Weights of a small GPT-style language model, trained from scratch on English Wikipedia.
Size: 8 layers, width 256, 4 heads of 64, MLP 1280 GELU, vocabulary 2765.
Architecture: LayerNorm before each block, tied embeddings.
Training: a variant of SOAP for these matrices, 445M tokens, 3394 steps.
Each number is 500 + 40 x the weight over its row's rms, rounded and kept within 0 to 999. Layers, rows and columns count from 0. Numbers have three digits each. The size before them is the row's rms in percent of the matrix's.

# down: layer 5 MLP down (transposed), 1280x256, rms 0.0516, rows 76-175, columns 0-63
# up: layer 5 MLP up, 1280x256, rms 0.0514, rows 77-176, columns 0-63
down76 103:521421508533534558458485529573521457544497552520532582471464495506466407450615524399531533509543514586540509513522480489446484559524490503435494539462453471483479405506574490565500517462559482
up77 100:474415487488527427492513528460512456451510522518492502514526565533491524444527566460530393513585512512416529453547482469545492447551496439507547547436458443534578501457550548493522492474471538
down77 101:518537504600425453502549462538485508479520454506546460544549505500501488497517474518582526533519496497492571506478418496561535527447496454494492451417523478379467555450424509444540506554520489
up78 103:580553499474520404518442484486539519501431481523506441454479563480541492588477421540492487565451528560477539495479530505515550528489424454487495500489492538498447471515544394557464444549511527
down78 102:489490547541522535455529469475531455451452508372521378468480486476493529516458451494446455510531473442571483530510537484500500491521528506542500488462537508502491585515533528382519505454536545
up79 096:488525531447553503577523571487496420482501533482532543468511540493536443497554523503522521455512503435550452472448446439498442577568510537550476536528522496508479448586501509456512460479507527
down79 097:419533530492439517464447544574473546516469466561551517531436511485453601517421532455561476504496487579569539488535516502474541551521499513558480451453526487490529522508518451537509498534484479
up80 099:487469476455459512561547500518530483538463544494546421489446555492528525503504530533528479548507466503552489463546576442513516486527456502472513477551514458414507444496526440542516489507571582
down80 105:527548540512511483465451569571520472528504532479487456520547495488542526526562493465431482430497553448506500503449460527489512542485541522551558598417541505557507519498450467503455483456474554
up81 102:463473530441493548528456514477523520535493535494541569460462520441453585414480457581442580464526454482429475506451500521521514480530448501491482497478544532494522475528486570477523572524453534
down81 100:474512529467527451435517454514503532482511555552437508496556566539487491550508462515453506493554480530514523433513567458546524554517442562460521490504491465500527477451540465428541445458432503
up82 101:516537513520500449556553431530492495514499469484467547529408510461502509548487474470553533482441525521529493526557412548426507420469495501447535456449545475509457477505486476548522472597505437
down82 098:519544406562452504449531518465450422506597486489573559530533475622512507495477516533468541457523461523506493447515517514603475480512487505497547515533528506474506555508526499506467540548482517
up83 099:553518520463485597525483484470526475552499586455459484519502504557509511487513529484517534558498461468472434446463532428481537539505454454497503579515506461504509567562419411540406522513504482
down83 102:534498566519493473515481423554457568442558470523558499543499526470532527451498444482521548505505528478471505521518472548504481523499498477530494466527466488519526520513515496488506595540526546
up84 094:535444521500527453555461490490489411496545493516543487526490457532550498543498515509430480531526495530434514501534489541439457492449507559507512460453406462513597533492456511451491430485456482
down84 097:519454482457445548484483550491530476473471505447565518513520456507524460523517526523531467483502508551494547512523555481534498473516449464533495496442607495509516542457552504515544457491455543
up85 102:471381548501485479562464552476553466534519427573459432426487497531506568533503491492494537514480461514489552531521502508524464443530541540475557527518464486438556456534450516500471437568485520
down85 107:531455517599480503522522456458534501544476541522513503461483484495523508488422535570492511562504527497516497464497583487554519540544486413534529447548401500480516496482511504507470556541509569
up86 098:534458574449466474579489526551525468448483540498469581450507518556497478515519460511484460509525507445435457457456498450507463440491541529400486495519520472466523578408567554435537521447467500
down86 097:482456436519556546469503553485478511519501494486493486536464456469569523539434463529552478469483424458500547504459561483452510513435390501587452468508528561517510479534481543580497494476545514
up87 099:506476484482536432473490558573472456424487467512488522491457510560555484431504514470467521512509516493475453485495526468511467452533481507443454502542505502580570481490506462495565469468555499
down87 097:494536515574505565525511428480392467587556571517514496495493478531465498492492498537519523434479515512451505452575493431508481523450482511466451472525549567444442461509525483526476488486409535
up88 095:477460489590514531475634517555572445506514473487519542446579515509581482444512527499541481470561465484472572473488507517475549469507510501449507529556532425523428471476478437469521544471556545
down88 090:534523460408546441467508441468428505443522595548449470549455537522496502576484567420485495498495498542474408509496542458552468507493472475488502451485481560509578481458525519486507501563524521
up89 104:413492544577467565503458522592566511541500506486477493429436530460541565479432545465535485497559499428421431523434508499475461497540436504490460479537414517517459451524527530493487524481520516
down89 106:511463529486517504544491556437531447472485548532474498548495447508618543458442538485457476444487500521492607431460536526499526486456568519573550490481423512537469484462486485530441456479494435
up90 085:476569522538475482469428520562473541585535519523431492455477533434539501557494512524499487495471479561518473484456470526553546519501487497491479492495452493572548529555450498513530455549468478
down90 090:549478563478549509493469496552489486487526460460510519557455448443512472505545498504567465371554452551522453513508486474470569520483541503429547496488508519538554472525526500398402514430551501
up91 097:463442464439477496424501505519492567488484571477457527498495542556503500471521446528561493570556501496587516462540558506468515445491439496575513547463514445464511523450570547560539471549532496
down91 099:490462509457433530490534533510454403503530503483544535519457464454569505576520448485477434480519507553563577614512515554494512513469551559445424500425488498450511476580450441536408481529514436
up92 099:493415584519541516537546502554511533502489478516410546456426525541499478554479532513507493490476457497436594487556382499436459541473488397539488462511486510514493509482460644501504549503472524
down92 101:516471510485476489574448534426512486559560533482462461483525559559489542531529472568471526515492452469528466578488485571472505531439504481488502484555523518483576527473512461637480501495488548
up93 089:483435566452490518521471490508514530496506538498567468516466475506512463599505563494447463456526515505532438519516473523474558569495497513431506559485442522513434557554516535455472403503471483
down93 092:496554471516440479564487526536534438538519473542400495503470492484510461537464448486528518583486512499503548538441496439588498461536435505503492504474484514525508531555543578514521481494549459
up94 095:495488519498560567472540497529548517508514460435513487407583483458499528516454512505528468488508506496452476445495554539552571500485527553528481486473528538498550511426529496458518435450408576
down94 094:532539438519526446423559540484500511494533496575540475583510526534557457479566439499436532458488537480534551514544474506514507439527442572486490489462525447491494532559533442479521530450564446
up95 099:498522410522419540507529518545482520469547525476537509474422479537495474436494522445486472483599494458530508614547484509542447492467516555518539529446541486451463559525556473538470498474400535
down95 099:484471466511508486480511526519527423551455435482458463464524448395469467472481564568463547490518493506443477405510521507489495508479475475460511545493517387472516474566507498526578469486542536
up96 100:531421543474558452466422512465487479475454518482499495447567449453476556460446515488497499475464402518525434479520565521505421443487567473578443518519465430526517478452481550496509453447520504
down96 099:523524546529506472518492482520511459555519476555407471539527467546488507530547576509424492523508558490497547529516437551446451519527474447478462580500541503446531471555456511547502523534477515
up97 111:522504494511515510489464405538538527451474529480449520489481463497509548542553549611539433490478442462452530440564517461468493525449475500523424531471479529447470542456535558524410541460475477
down97 106:492458491476526478428487498414560571526486536499462573477462459488506442526484503434533552524442477484466459504521453489532446531388460527481493537522512552526510489495496534590562554550455551
up98 098:489571439540491447503541463494488522429416535453534545422539567510539475476483490495503503436535470498505526494466573569481466474481498477596523469474506504538517483437564584503516487481498497
down98 099:476467480489503466445513467487454466431586499523508467536463445540483495414444480446476489481457527519552493458526479443558480559535492506436500438509474500424445524485510505548595556564490467
up99 093:516470453442483505548524514549562530532507491468468483412512511491492524557442591487530540502440536378536524565448543504489504499506462559529473486473524528589499457526541467451550536478488495
down99 093:471486505528567415466450541483504485485548522533557497467465496474561525448425478563532479484515530546527481548460469435588486513466480517553556506520484443488464491462481470459474430529513476
up100 089:453413521546494538464564573530514426489521484474473538487505518569459486542539488501544498515536515518480457501410581448530527470484521477414514444496535475476514480529476511487538529544436497
down100 089:483513508505493426565457486458515534537489499465529520488455564465497503478457498532447474558525480480459556492530510556449505529532447488521466546471407501550580494482498456575506505496555499
up101 102:506564512465527511526565468526483471497465445487560492493533561448482508583501503524467544531496526506512474472573421464506455438448518513545568434460532568493497472524451472465462510487476453
down101 103:535489513516468460467499452429513561550521463533515493493504439512456455516520503509529528484466448414436535449452522433510478519468550501489499516563455495443480547501502440574446519468464504
up102 103:517524564538571539498408544444540483480524588536496544498519523502526503471593436410514514524560513439515545556524500418519434482514450483505499515452502530469525477472545528494526462495574440
down102 105:426479501578474515516507504496573487531545529507536516516502471495474548417456533497539501500459478435519464504504537470478540553575548483485588525487407564478418635487492492512564534433590475
up103 103:539515518564532495536582538586510472508465555480475553476451462469511496484531435483572464460433448558560528569449521464519434495438412515541532522476527453454444495464459548467519506415502556
down103 105:517530530530475500522504503424464432451527520465538497476448485494449472488467484514567493573532538523494468460505390549453479442454460524542528590467455547516486507513508484506540477548436530
up104 095:525530540446530523530575560470455512452498491447513548491463508496559501480427479474492513470461474479498536537455521539504443466479474499555430523434507435533561490538500492514495483534525619
down104 093:492514519467494493464530536420592426545518546530464542589495528496467414557524520474553544469462502469488485534497469531489498534528502482525506487536503495539442517451553553557460492529456487
up105 102:455423526509437446517465437592434480581517503490504492518488457481512508441519517435539542614444550430535546458454456574499481510490457486463445505513519500503481462519551491479544486523441476
down105 107:486475457476430541420500490553451545531477503492450501515522440468475513449519523512535491555506552574515521480519464479471420475402483532466477512570463538483550502553512481592540561545536466
up106 097:506568473458503509530530484535570520480502534469454413479552539512523503523487572497490524435515456442538579524505475482550488528512479462508533480471532506554492423432556447491507517494551506
down106 100:504526561604522434490484514469502484397551520482486512498528543507470470499486417507482461515537540488536525563528506494556492466526458557535466534488494492480505531531453472496457539505573516
up107 101:489472512515533472478519470537476468538543515445531546473483550532529496474500543422506510480497522462552438489507482529455479513479510475533502470518454455378442447544515456526500559508442502
down107 104:476422540498479544481414534505502575451495477523504480490523580535442479499496498474546423492493529543501516499477494473479533481499524516488451521553436546496484535441462560353526577502567502
up108 090:508516538537451563528500535442470418510448493496479460508463514461552502500490526518547541480531543415501538475525453449485473516478520504534523490478470555448494495432519456457514464502407468
down108 095:555511419506505520523499475460468544516485501444475514497477473572532530522492558424520542463513538468602512515483496534509486537496463455526469485526565532498494554428541563423480545493519481
up109 099:511510526504528461513503580501450428557437412489470488488485451435482500551532575512450487480493548469415479497515556589436515513497515487525484482477538442565479513564553478482435457449508500
down109 101:561455540541504491549539498426491517468481551420516483534516460490513532548467531468528589492535476524488478474479490495478528497538481488489445542433463535516525415449518494524449535531555473
up110 099:438520474559456572491570501475523549449486466599471562526474465475575448515488491485538514451535482491497524493482509518508457453473553535520427517550469483472418582438492464467487536550573537
down110 101:566542524550506506498554482459444466518469413481553430509537513508503483484500452466508508479557527496384476443525481529507489466483494517492480465498504489541493482487462486497526411491503507
up111 092:492554498506437521493456512478511407568476534504415460479507554584442495588380550486403528547493488484508465498544473503456510507502579502470489447465448512476513513478481520472527418483549474
down111 097:558483412484491518472488486431464485488555478451526538530504481520502517498518589505479532556516510477443517501485504556558439499521507501491499537516484485462485474532526547475475502506501539
up112 102:581488507464573491527494492427524571483562498441495536532499465508511541490453512496543482413501562495472459510507508479517490484394484466544485510485575527483596436510523469470523540467475529
down112 106:550471577437562463537552488500438505525519458514548484533565434520509485506510483506383503532488469516545498515501533519455479482540525511476492506499488562523536537478477497532489545443541503
up113 087:544435438461478544585473432507499503503498501428529433551465504477565489517546537525542501516483487433561499505416403556453450463494505528547436470457508525475499523459513470542504468472457558
down113 086:538553530505538523495505583523471479491504448447480543487447465485510484483485476486482483519493506561475435495440476485453529509526523467480527466478510509471505467586533505418561510444504462
up114 100:539475416543554510464563562515538512521541483491544578521530483491485565492599462457508535500459552576518509451487517381469473526510503512491471583456499515521485418451501464458448499476574562
down114 090:495485467539548479481503496532531486513463460507446460439530485504505544492470487540532510516560579525520537514453446530473525452505476520457481472418482549515479471504511458513460535583507518
up115 094:494517475549428534552472460521544482538496448501485492467509465468523536516443494430522535556565434468494533487458418430457492496468548504480573479490543485501465540555515541558586532521449493
down115 100:534453461487496524427503540443518541552396487566552519426455512513498482468411468505447489558528415488508483461526526597521490470455525507485535436491470583435481495476465602467545464490464476
up116 100:481499465458509471502466526452593517525486529457482542482511483498530489479478391506579474451521466530535467506422417514459474467508544507544438451514547525530526516416496477431426526443501516
down116 102:459454524463533563531575442493515451539498512545471485558462482537523504534439523476460557483520495559531572514489529430535459552474505477465491523515444471461525556514580542560459518492464528
up117 101:518592520591471491549502511513516551505481533563481518489486503515453526536531463511546478541478479562519532516530492501475561435495489587538568635473528500546436488580487476523484482531432488
down117 096:500430515497495507495541546520520507487496504543480550551531434526546473466507551500454513463528492435489500498467466540509468490520523476478412535451479538505525550478500469492464505482551565
up118 102:576542551529462558507505507514508518498485512482533417516527487504467550551496481493449529493477453542515478500534492457492445524520472587471491481418486452518428429544531515479551584462531449
down118 099:451496490562520455495482490548559551450529549473522460452503497446477524533526504488471525443538499555521557491623504503531542507454500501542550525487476592555532481495480441501472467665500539
up119 099:446485465547463491545527491567528542535467492435495514540503480532437447462508432458476478533460512527599559496543608492513514521499441506539532454518529597493563518536537529515439524532517476
down119 106:520489513515543515512546533474533469553454491462472505591446546463477512467525523465506450493491450549454518477526500470499414508501484475444546423507454466538514498459494549488508461497482548
up120 105:498456544484500503535490491520523515477506495468472525483523467535471562444532534493524474483589446515556504495407485467562444497478487530469571495478492529575473417443503501492467489504488536
down120 108:587503478486472582464499521498467496462432535504470416520592456548511482486468507553408465532546476517585485464492505486541453539472490512543550559579490500516469468496497514429481464511473455
up121 104:448477471493439507472508515470471474466495429472581555519532553479517516442506482489481502556439421508509545620511504535527504445523474485594457508551557532476486384464472478541483515523524528
down121 099:479519487505511548498484422481460520492520570511453571501435516447531553510451473485554495537459530504471525383478462447406528422487524575530542471513492481449431520528521479471433424558538487
up122 088:486555522434513551515515508437484468419451461450424505506385512572574506515509454489530454520553450532472528530528549452450452515464516467459487468458528455447562538561538566486501412496583515
down122 092:476412435528457533509467471531466503545515520594477430486561543545477444553489503474482531536488545477470413507611472497543448539497547544553458510507447528538488538455490534430453540582470511
up123 083:585587485551482514504497479531440465566454471550501462485506439474470460540487571568399521492586494550513502529493522527524557517443502504494514493475536560584486455526432558472392493501468480
down123 089:461447520497463490465399522561452487546521543529525489548496520424533492558443539505463484440535535503501511561525529493492442504541515512550492502470467467528484376533488520485402449502503505
up124 099:546398536457509537489511451542530486519514485481464494495492443534503507465520396446431548511484542448404604479545502416491461452490535492558475568502563498536562531541454465402460505479482550
down124 101:506486452467484561460531508499505529468495501539564487505522523449436577429530483560556547413480568510475441533410506530480459459497474494523546488459512515513463426589545513481497482563488491
up125 087:525457528527498476524542493429484538448476571455561450481453464450496548515507456489480503525468578565457526543482543501519491424503462463508490462460461522542539512516449518464582503440383458
down125 094:481457525468515536493487504559458565502531485529512461516471507585512434452537549433501519565487521462486460493497498538537472527527532477473476480511497453492510509485501472535570475478495500
up126 109:439513487543558546531476557485435439490480461458464495456500447523494526451513518533488527479454516544540429552509453507496507508492550559415494504522477507466551525529505487517429598542462462
down126 106:464524538466526456453438482465451458454527509473563540439503542453483500542522484458473463511506548482534426472460495430629532475394491502515515542531497531474541498557472468513556448535475535
up127 102:402508466489477540584464598512520540527482492545430553510480504461463397487538492452467555485557558532507492559527523521494467453554529501488582446562499524525488489535544489451485527498441519
down127 100:508557492538476457480491543482428497517544553487478505538482531478507536449437566526484476522465479479506536501462452573492518559508512478461487525508436445577497475420475471462514518562522589
up128 101:429485475520496491565513553572514448487483510475458484576439492487519515543526468523417470484542524490520498498472482529427500470488478489525490526452525544530608492512511496462454473566547533
down128 091:502470546473611453517454419416515541555468498572488539511559522493485520523442531489510562554417525550499501418509516531481453502461538537472482544513529529552430511544414484491497533508481439
up129 096:486496478495545505526507418529556473491594446524506541431519556453453490409526515485453507479492492504536509557479525468506448482547564514434480512548459507502592507539469519516542506453517519
down129 101:470492464509488485557493519440456488512457508484456517474557510536449519471525585535482573496454428536488493499513473480484531528491528475380495553489626517429522482492465546488508522516533492
up130 100:477516439527519496514504479554532517446500477537452461441468505470515403486475511537500476542461445440492471558468483584498524458531513495524567530440529580492514525469453538539497477441505520
down130 098:496439567540503444496515524454510549421446503485501496535489457511523569537571558538484494532506580527496495436451491449552491484444470471532523537521457538485458494592540468505577524566464497
up131 095:516561490532490460502522518491472520508522500504507500459523497542471578443452546479540459524443478398509536433437489536474514520500416502495442485474613508498447462417530444490510461488440495
down131 096:504497473489536493468513450511484493526571456488481583475491554481456506471540449496604474530533540592472548496550475508478458431449547478484493533475464395511537530461555552420447449581530507
up132 099:519469533543543498471485426547499548459568501505455527486461453505486552472461496475465505513539526473548526491540536550542433505534479445562521497465458516499489484524504444454454505543468417
down132 099:541470485482467525489466539465461504507497468453557517416512552559516513490471587475527547450465531470530476520562535598570359486500580498465479485537544407554566582445432565534506547431525509
up133 099:523532463448534521501556470480533567432486562555483519495492452426454560513456517502577477553538501550525429520520461494506499478492501487464482495493506509497436505464558502518557496504452480
down133 096:562538501482575488518454518506539444540501468477538477503419537536528554481531477499495467525467451497470500502483524502511514479569548513488473492527495511442529492603491419468438563468582466
up134 105:506525474389516495504540459511525467524498456528587520533467525527469463544539452462451520559492456478581464500533563452482505535503470504491461482524512563470491528421540460508567545406462485
down134 100:487507578481556478401459511587517511500399541443494422492527487462512531455474539486470431511453468484490494522597521485490590530403517479522489452480496445411509489538426458484503531547484480
up135 103:473439466491512478548525497529501498506486476521439525514526484525499544504494515537510567474492528547448558522551515514462546481548492564467484377445483458541516469488512431460487575542505545
down135 100:512530508497421474504505519425478445570524545541453530563517481475488486384481481477420522447503485543527466477544567522455529537464501538552522514531494579476561450483554514499571562434543475
up136 102:455553444565496469497472499489515507411487529505428547523479543527487513424499568495505502564484491522457492496513524509500508453515472409466560486492516469421491501480481490566455524477500407
down136 102:527535479482496515429479489526464438460419531530446582591474501486505525557472476542577531546537526506598468543546538580554450539498419509478413445542482524511495548575613521602519577556474472
up137 094:543499459579411492538553537520537552445460515466524531544533501511440463469479458473499543468465464462521509486443463531482499564519534591526561480507595460454486567454577453524451528476519460
down137 086:457543575426503468496511517459531437536493570460448472451490416511448487539510480430451539525528550563522496510529507560459525484533517491515487480479483481483512481534527472378484411398527561
up138 104:488435529521409464467531479520481502464547495564623561479507474523515558497519532534498481468575481524547477528493496508537457558537516577504497539442500493441478474531509555531570529557410621
down138 102:448520476560565474492486516543478461496552551457507494532522551500395548454458464456482427533477548433495499452466432555582485505482522502508494506525519520493468441551500510520531458503563496
up139 097:482588498491551599545560456524480485506451443408507531559491555506476515441470541467442456504543511493433484562477455459462499528485491520522558488501464542539452535456438457491487559478451421
down139 097:535496549467511515438533522546514557454499533509535511549489540528522516519520537446482536427461467502495466462516550446537480445527494444489499491548491342465430498495522543492515474461534527
up140 110:555471490423455495534523484483597578508495456506496470449495515588483583457453474481523498433528526488476476505495491549505499437506471495532513468444535497463554519483427467583505476433507544
down140 105:502475538472549510475510442544513452515434534494598479529499455410583493484553495454527516498496561519482540491536437433488516521549479599557481465481518439506483513461514575475462547579542505
up141 104:485471520445513496537434525525478482497509513531494498498463557509481506461577528487564452455478543530521455514489551565469563507483466520555509482502492522511504449436555583476494536470518520
down141 109:567505547475480555499596495491539467542505473497480513496433457493460481463500480495495485541547536453516453567505469470447556455470586576551494503604444447530505442542428460420481393449466485
up142 101:442585424409548459463512529543539419465483493490485517468453535484524472491472540420482589501483485462524527436472493533551482509472544504461481489484479476449434452449514492473380518490463531
down142 091:493535516566515491555505520412412552478493535486502404549527427540511493516492501571497559488548502479539488509513504402449542450490512539435565413521447541491500537535460460471458487489498455
up143 100:465537520518513533553403399505470509515468531494478455486539491433511568476504545550519532543476504475464469492513550442504530545556624507439523514468528520480494522486502495488497503463448460
down143 096:476483441523629468532539479481555513440488510491518569529450518499458521483495549488464456413434556504482448487473439532546503463474485499495436524537550448524477462520459524435537465571499504
up144 116:549511515536501462517451475514501458504485495500517503593495489446480495505507476428481536416512511444519429464473592466496538568506434471467545479484541514522470495491564550534569541462514431
down144 118:487545507553554471419531520457435503532496541528507495512570483542501462437467539511517503553524473500489471473497534570462469589500502589554418487478502423516470602457550548548478532442501478
up145 103:500504445485484454463476480574466512505437442437420496552491540478464492486441457496522563486425438446493500528476481438451509514471461495426513460533528505467458483512501560513554557458539438
down145 110:598538522461517513564524498442567521451575482531566452459532458487517487480514485506519543491534578531491485552517498485531571493504556483484545524544434471539505527498510453489500479482506499
up146 098:455490482529452540507569445487525534512483476454478474559467560467481463583526485517481462437538515482473510453558489576562463519538506514512494481508464511576488501510443555535367528537476557
down146 104:455530460485489429405513476484437589485526501499525515534493524463612475569416491493509478512438497511532497516557495477494443501494484467506572538525514511587501520479443537503480500503507480
up147 106:554521483483559537510475465526578494482528518488497539516484466560484524511458533487498516388570452497538475465518498543541455539570496526491459497487366475507446478433489488505416474506469514
down147 105:518446512559478562480454496470476576522545546432553462549477477421491459434440598423436539454520508436467484490488521520516502525512529518481524523379484571509444438529545534393494532511458503
up148 106:524544556480492569500508535525493472515472481434621451456505543565564495501472518475537482495463466470494527463532485452502488551476499531556550467469508491493498488514437465529496464506471514
down148 101:479501465510498552469473483472468513483488486500467476538442485391514503445492581485482514544471457500536519412490476571512542538467549511526526530512497517536563547496518492553499480478510512
up149 098:497445468465497509548535426590512467511495547526479470494569491576512452459508502452511448468542464450472476501485499510497527462485532508510503553496485506529503455497531468463457508482456522
down149 095:508540465494496470551577556539486472530492419495538550526418500503525475529550548498519497492499507515565470531496499526435512548433460475462481460471475478479466562450481557424536518439611488
up150 105:484459475519513442458443509526522483442469488583449536504479527564544583497433544462524517484518498540527535553516550565477492483544568481537570454466532525527502445461492504540524551526474502
down150 103:482455509512513474574479428507571521481502549484503526571496468581596490537537489525540559483486493516510464500484452433492496475417453531443528461507493610438494537534570501446502560467485441
up151 103:474521522499507509521460527496532459479462498475513450516515493536471502483403485428480525506474485441550469548520532440462510454441422544510512502517550562443513488510496565522510470450488584
down151 098:542527520550525536495538505466564558471511547536538542376557534504482493454519541531526586469537475576519536490549454579536559496518524511398472514485562435507446471512526475491485493509485483
up152 106:433517555467473572487463493535536474430449454534490536454516504547440537472541474487488477484459516479484446551515590459507451432465450434500480543567508536461510482534498510482588466514460519
down152 099:580476561530399558513428452552526489491511488484495452458480443577448483529472445407558487516445540499468485464512516538542502507495484511408450495611489541428546451526411451493511509539498516
up153 109:522482457498555522479529478519509485487478488480547494584512512557501528536558601436493576545509444431563467488461570529468471510552495517499511513439508530579432476547546454488538425546406563
down153 104:500496506474443550458523447559502470514531521506451494566566495494547508493495631486482525480438516448531524551551447510461463501529478502519515571457488415501445502450509478458608503506468543
up154 097:551489521494546483506421469475486475449550478560474492475564550473484495488508477507518505480464563537580564472508503564476544467508503455443403528514455505500457438544473469441485570546497515
down154 094:435460497461488545478480546490503517518501536475528484559438555506469557514538497471467512489483393455476473495489439486529469546450584531502515462502527440493449524465512501535459485494455510
up155 094:469490506523541543507494518466551473467483508501500390578545520464470468548470459489544504589464444546518511526513493397478469598420516506438531482461460450498481519595496508493504481513453552
down155 089:447475500445478507492535491498522531472534515448537590502499415517485465496441517465412458497515559445467476512461535566474465441451515531549473570559497521512498472499503491424547442552445455
up156 101:533469542486580406562510485470387522499424572463479490530546506438436499505497498451451537452507503498502537522478453511547473519443432480525535534540524524526490477486497437498443571487510481
down156 100:530519562515537482436473429507548544522499542455552479585545503459545449497516516485512499446451538491464544500459473452456535461551522552452470519481532441462484469518511517512498535538587514
up157 101:505481467520504570575576457490476541536518462485548452479494508451565552546465479472485561468507499466519473419575566526575472458442454493532489471475524562443506451514545523517500523549500483
down157 096:526549516458509484496457502540484540510501528460477516501528527477428422462508504489516590490546521503506541530461434533454520526495510441508415529504510448531483466475552420365441556415520579
up158 083:412419522484491503498531571497487512522473551549554534515586507488499495504521488436496553482538481504475560539435539446547449558503500493482454514470499516504527562494521472473421530484518471
down158 087:473543617562500529564480411510435511545555450525455422456462433510468500454487541483515498538515494447518509467567530499468513493441481461506547490471451545425493464494473493361527469489456476
up159 107:518522497481540494532481466515500536500516530553483486509538477547529469466462510469450505537464449539461448544391456487482450526492507383464442512539457524536456548485509554568456474527552487
down159 110:514485433495499475486535443513475476469498505534488498469518468533482484478475547462423538591507546498530573550519551540425525524470514461506532513464541461508513469505468503480563446504477560
up160 080:524467495515498469505469449514454518523418388485472554458565454540552439457458558534529479532537526469519558582509582518524477482469475484491518461484434482472512508489437484552457520440521483
down160 097:510513524486525490508428542544487541569511516607460508453532510444427432457492523483516511449552500476515450488492465427452546560539452548503463528493522501530528470529508480518472468474484504
up161 095:405490501466436484497567412565525480527526481520452558527518563455506510501424574513551532542585496546490460459550438456479489553490523518507467460565525523525454489456516441533546530494527461
down161 094:559493514493529479421486561430508442499532489449534484408497516595567478495498495508441524536522453463520487511536568526436528432405518499497536574505458508507466499482492444535501459544455492
up162 097:504461555478488546500507565426494537537521495564506531516490518585543549522494472481524483549495486516448529541526532482522449497528487496506540536491487548432443441493437405526485439454579480
down162 103:512556438493564482448470501548520499473509532501525477534557512456546487429524536580516521381485490524518484521475461501500493563472481522493507494491540510556449542490506525452518480580426543
up163 100:552452511521499460561486486484422474479480514485493482535508507510586536548563493510552534490523553468473571481483483447420447426518550463428494526524497407462444464545471481506535433539467485
down163 101:482508532480480473434524479428534494520526470560451533613546556513456590502500554417472469473478515464446525538462463422526514482474485517523463566497512412432506448554473530547503486472514449
up164 090:565486434517410483560454524571451479513479522531516498571447596496520470483533455503516527489506567510532528517468491562485505507513446506507484484438494448480462582521519513498491457516519490
down164 091:493511497507531528449470481434562494497483495564416507448460527510519474490458505472496515493469551534464502522484505461589502480554529463493478497522538553606441492429535581580498527463517508
up165 103:481505513493522484487442538548494539416539487558474482457526522473494487451480501572486528514485527526537448473450531521492412483491473596530532455547502506499502551521496477520507524500457434
down165 102:527558505438559493475539449497472426512461504479479452560482523527515401497491522473545451546546462529541492514486527475508505519496542516519515524567440557543509470581494521522550538542546526
up166 101:482508502433517444527566569478535464494458503573445536453487480475562523458535484544518507523458452464480515568522457449533512515537497522462509490439547483569538539501577464531515462462468490
down166 096:541492552515534525541513547537494478475527501490518443442515506494496466473520509436471519434468449453468456468493536426523489502426553488477441459563528539546527516387536500540518480508496482
up167 094:529447512420471484483472496420500439482495485452456547437485503473495476514554541497545436433495454436500541531566451488472429508467506507545409459510532502497564550571472498444546498476491503
down167 095:516515509569491514509480413504505499547508493483518513499476488468494488501486525527510428466537420461503530488504540424523471512517498495505523466484555562497522495497493499554404445442433483
up168 097:523550413495495492498496558439507451512516457529432461535540534482554545486529501545517573520520536574476535509562506514509504512588475505531523494444476524515496480453549415431527502470555480
down168 095:534460541521581500455445547475495501494498500497534524516501503463509420522494477467438434457502484390520515519431503523521550529454503481487478447560540514524528478534444521498525428576478506
up169 094:503525568498567573473573483593535525493441509507447506553438442527498460527480516482467531483520449465487573581468524525498471608565524498524472521604497524510598468423483514484542470522444435
down169 101:437507525476480459529528485523569450494458467421520503496520508543502451512427501502515513529581487538471446533485524487485468576529525466560460502458499520405472470494552454515519471542470397
up170 103:491554529496513495506448506485533477535500496486484566451483477438529487524457495504554546466499505526489515476458517529464495501469421480504503524610432452502573541481491552472513468403500493
down170 092:571509485549488458465518521559484491530514503546498491579488499588567506540433471523454473505503482443547483560464434500522532530545536552469485497493570528497453458509547487484456493519475499
up171 108:454487522562512569533525506519443572552478523538518508540496529506569495484529533481565504490477510498516507512427558556432577566537404539570478529498547480448463518443521470461528481484510552
down171 113:495488501529466558435513404485439518511520448428451439551540457423431498556478521481551481477462526550514474504420555583453566460534496499548527531574473471423552533490467476497471491511491520
up172 101:521437455451478540552507543502445555481513569562566452570427556477483464484462403468585498455511484534516514541404506542517528486472512536468567505437568526432449530455521548489480500533503569
down172 104:442476545523441510518447538557487490467536471501496522512608450484461505583482529475495481526472551479492505550553531522529547521499462483459453617486438536472550521522430442583505488531487514
up173 102:485548464525540435406500484525521527539465506494463490514535438478493577551515573500508495491519482476499465516509492512464496470541530389459550489450507400517524594435473481551517531470534501
down173 101:504490421462459423500528553539500429431509480480542396505475501448507481497510510510529570562476516510536528421487571507465519489504539465502533524475612492487506478509531452413442506539480510
up174 092:536503506463568512564491503499497537502452460547474437513424448483522491555529557452571524489501533465469553530507496427519528480453492458629458491503456527491517518549522512530558428474534415
down174 093:546582489504479486412441564605501499455507548432500543483502525505508506533454461523552554484516508524535475465454482484478499505506498446489538496454529451525479534487558496569506495544482510
up175 113:515446452507434494487537428508530491557463520507526480474552522471517486479442515444486471493559442416512440402475537477543397432453532489557526501446480446465483554491519537496559502542484541
down175 119:466337472537553537522415515448562482487554447501609523520456559546548500485545513524477467471583513556508482541485484546478471472590449482505564504478521502518428443457514505519473572516549534
up176 098:584574513549506542465527498533401491497500581494545522455452554480515422603448535499504488539470583543446500560419517524478488499506541503435452506447470486477426501523464510516497491560523505